Weights of a small GPT-style language model, trained from scratch on English Wikipedia.
Size: width 384, 6 heads of 64, MLP 1536 GELU, vocabulary 32768, 53.6M parameters.
Architecture: LayerNorm before each block, biases.
Training: a variant of SOAP for these matrices, 579M tokens, 2386 steps.
Each number is 128 + 24 x the weight over its row's rms, rounded and kept within 0 to 255. Layers, rows and columns count from 0. The size above them is the row's rms in percent of the matrix's.

# layer 8 MLP down (transposed), 1536x384, rms 0.0862, rows 197-207, columns 256-319
size [ 84  90  96  98 104 104  98 103  93 105  99]
[[109 189 104 120 110 133 106 106 104 144 116 173 149 143 114 135 145 114 154 120 140 134 114 114 144 132 131 125  87 125 105 110 134  94 155 146 126 143 116 126 129  96 144 103 150  98 117  93  86 147 131 133 154 138 122 122 138 162 131 122 143 184 106 160]
 [108 140 176 153 116 156 116 157 148 175 131 105 156 136 104 136 138 143  69 133 130 107 115 114 141 146 148  83 133  89 145 168 109 107 160 118 149 114 149 110 163 142 139 133  79  83 116  95 135 124 157 110 141 141 160 117 114 139  86 108 125 145 105 158]
 [163 149 120 149 132 163 128  58 141 130 164 101 139 165 152  86 101 187  96  91 118  70  75 142 162  85 142 128  91 112 120 161  96 109 112 141  93 132 155 140 163 137 147 126 134  99 117 209 126 106 137 127 153 173  95 158 160 116 168 131 142 108 120 150]
 [118 122  87 131 114 118 140 135 130 131 122 172 124 117 125 144 107 119 110 147 118 103 141 163 119 124 132 112 117 144 186 103 111 132 162 126 129 178 126  73 149 155 111 101 101 134 168 106  67 115 140 121 151 107 140 124 141 126  81 144 126 138 150 171]
 [ 21 130 151 162 128 163 138 105 141 166 142 115 135 123  90 153 140 139 139 117 150 123  82 124 143 135 120 163 168  74 101 186 127 163 114 126 130 147  96  81 112 144 118  57  99 131 129 144 164 151 113 102 102 115 154 149 107 121 113 123 121 130  93 122]
 [126 127 112 170 144 123 101 122 127 145 110  92 138 102 131 126 134 143 148 119 164 103  87 144 131 110 122 140 138  98 136 117 156 134 111 131 105 140  89 152 129 142  95 185  88 180 119 112 181 133 159 133 118 206  99 149 159 105 160  73 113 112  87 146]
 [109 126 146 146 128  91 128 117 106 103 146 126 132 108 133 158 135 151 125 124 142 104 134 152  96  77 140 116 123 130 140 116 130 125 110 138 132 144 115  91 151 113 140 147  72 115 152  99 133 138 114 141 109 104 168 123 153 130 109 156 140 113 138  78]
 [135 124 130 115 132 166 124 120  89  87 106 131 122 145 124 112 133 152 105 116 137 131 144  99 178 167 146 139 137 117 124 132 101 128 105 143 144 102  97 137  70 124 149 127 148 120 144 149 111 125 161 138  85 111 114 120 145 123 115 140  82 113 165 151]
 [194 168 121 186 103 116 123  80 124 125 166 143 153 164 120 166 153 137 129 133 117 146 110 139 136  98  99  81 107 112 115  64 111 140 129 133 105  81 138 189 128 101 149 112 126  93 130  88 136 167 145 140 149 132 147 132 103 108 115  90  92 100 105 111]
 [123 127 130 129 174  93 114 139 122 142 132 139 152 164  99 128 130 153 118 101 169  94  92 107 123 134 125 158 128 146  79 145 113 129 148 145  96 160  94 140 105  96  84 135 131 128 155 149 152  79 129 127  98 107 127 142  55 126 151 127 104 131 137  94]
 [147 146 117 143 136 123 118 144 125  91 157  96 124 153 128 143 140  97 145 104 111 119 116 114  95 147  94 129 161 140 164 126 143 110  91 116 128 118 100 154 111 187 123 164  94  97 110 127 135 150 151 125 158  91 111 124 104 124 125 158 105 144 124 117]]
# layer 8 MLP up, 1536x384, rms 0.085, rows 198-207, columns 256-319
size [ 95  91  96 101 103 101 106  86 101  96]
[[163 146 104 126 130  93  94  85 114 134 178 116 102 112 130 129 136 119 126 167 141  98  93 153 170 108 108 103 126 127 127 135 153 127 109 125 112 135 153 173 142 142 141 126 125 155 177 146 108 129 133 150 121 141  81 160 116 109 140 148 144 132 150 144]
 [120  93 154 140 135 133 116 116 129 140  91 110 144 149 117 170 151 157 106 101 126 125 165 118 149 142 133 135 113 114 127 106 133 129 151  92 131 140 144 148 180 125 101 116 122 144 125 128 111 156  87  86 137 142 189 160 162 116 124 130 147 141  88  75]
 [139 154 108 105 114 124  73 113 122  64 164  92 139 144 126 122 131 131 121 149 145 129 163 130 150  96 116 159 138 117 153 139 137 110 121 144 170 102 125 174 164 155 155 123 163  99  78  92 159 140 108 119 119 184 122 111 149 129 162 117 132 150  88 140]
 [138 145 127 163 157 126  92  94 121  80 151 112 123 114 141 126 137  70 133 125 141 135 102 120 168 145 108 189 137 156 104 142 119 140 146 118 163 154 117 144 161 134 144 147 137 106 101 169 154  92 113 134 125 154 140 104 125 195 125 130 125 124 106 135]
 [118 168 146 166 126 130 152 108 140 167 173 121 169 120 163 105 147 105 155 156  64 108 117  96 166 100  91 142  89 158 142 115 139 118 148 128 114 114  93 108 146 161 109 153  90 136 106 116 177 103 138 118 128 127 130  74 116 129 104 153 126 127 152 138]
 [151 122 123 112 171 174 121 139 114 155 124 121 104 157 188 132 131 115 125 173 148 131 130 151 172 110 142  94 140 124 119 118  94 185 136 121 129 141 118 152  94 159 114 132 111 115 114 169 131 138 115 102 112 111 128 141 124 120 165 114 126 114 143 166]
 [126 204  90 109 138 106 130 117 170 126 103 128 151 185 134 139 100  82 129 159  84 155 145 189 164 150 124 162 112 129 104 107  96 122 146 122 101 110  79 157  85 125 139 127 147 147 134 128 171 173  68 142 119 164 144 146 122 137 149 117 108 178 127 176]
 [104  84 127 100 128 166 133 169 113 110  95 123 115 134 144 124 121 108 148 111  80 153 124 143 114 176 111 121 123 124 150 107 145 116 139 119  99 141 124  74 158 117 139 141 140 128 107 142 121 112 115 144 145 176  85 147 126 144 153 159 122 174 165 145]
 [181 137 158 139 137 127 121 121 113 107 111  53 133 139 127 106  90 110 124 117 126 115 170 128 119 149 127 127 129 127 145 124 136 136  91 109  90 113 146 139 121 141 163 127  86 171 157 123 139 139 148 146 111  89 148 107  97 120 169 122 121 111 128 113]
 [ 93  89 134 145 118 126 112 105 132 171  99 118 146 117 176  86 177 127 121 161 125 144 135 105 137 143 173 152 154 188  84 137 121 122 148 113 116 155 130 140 141 106 104 125 129 180 157 135 137 116  96 126 104 132 144 146 115 128 100 118  89 149 145 131]]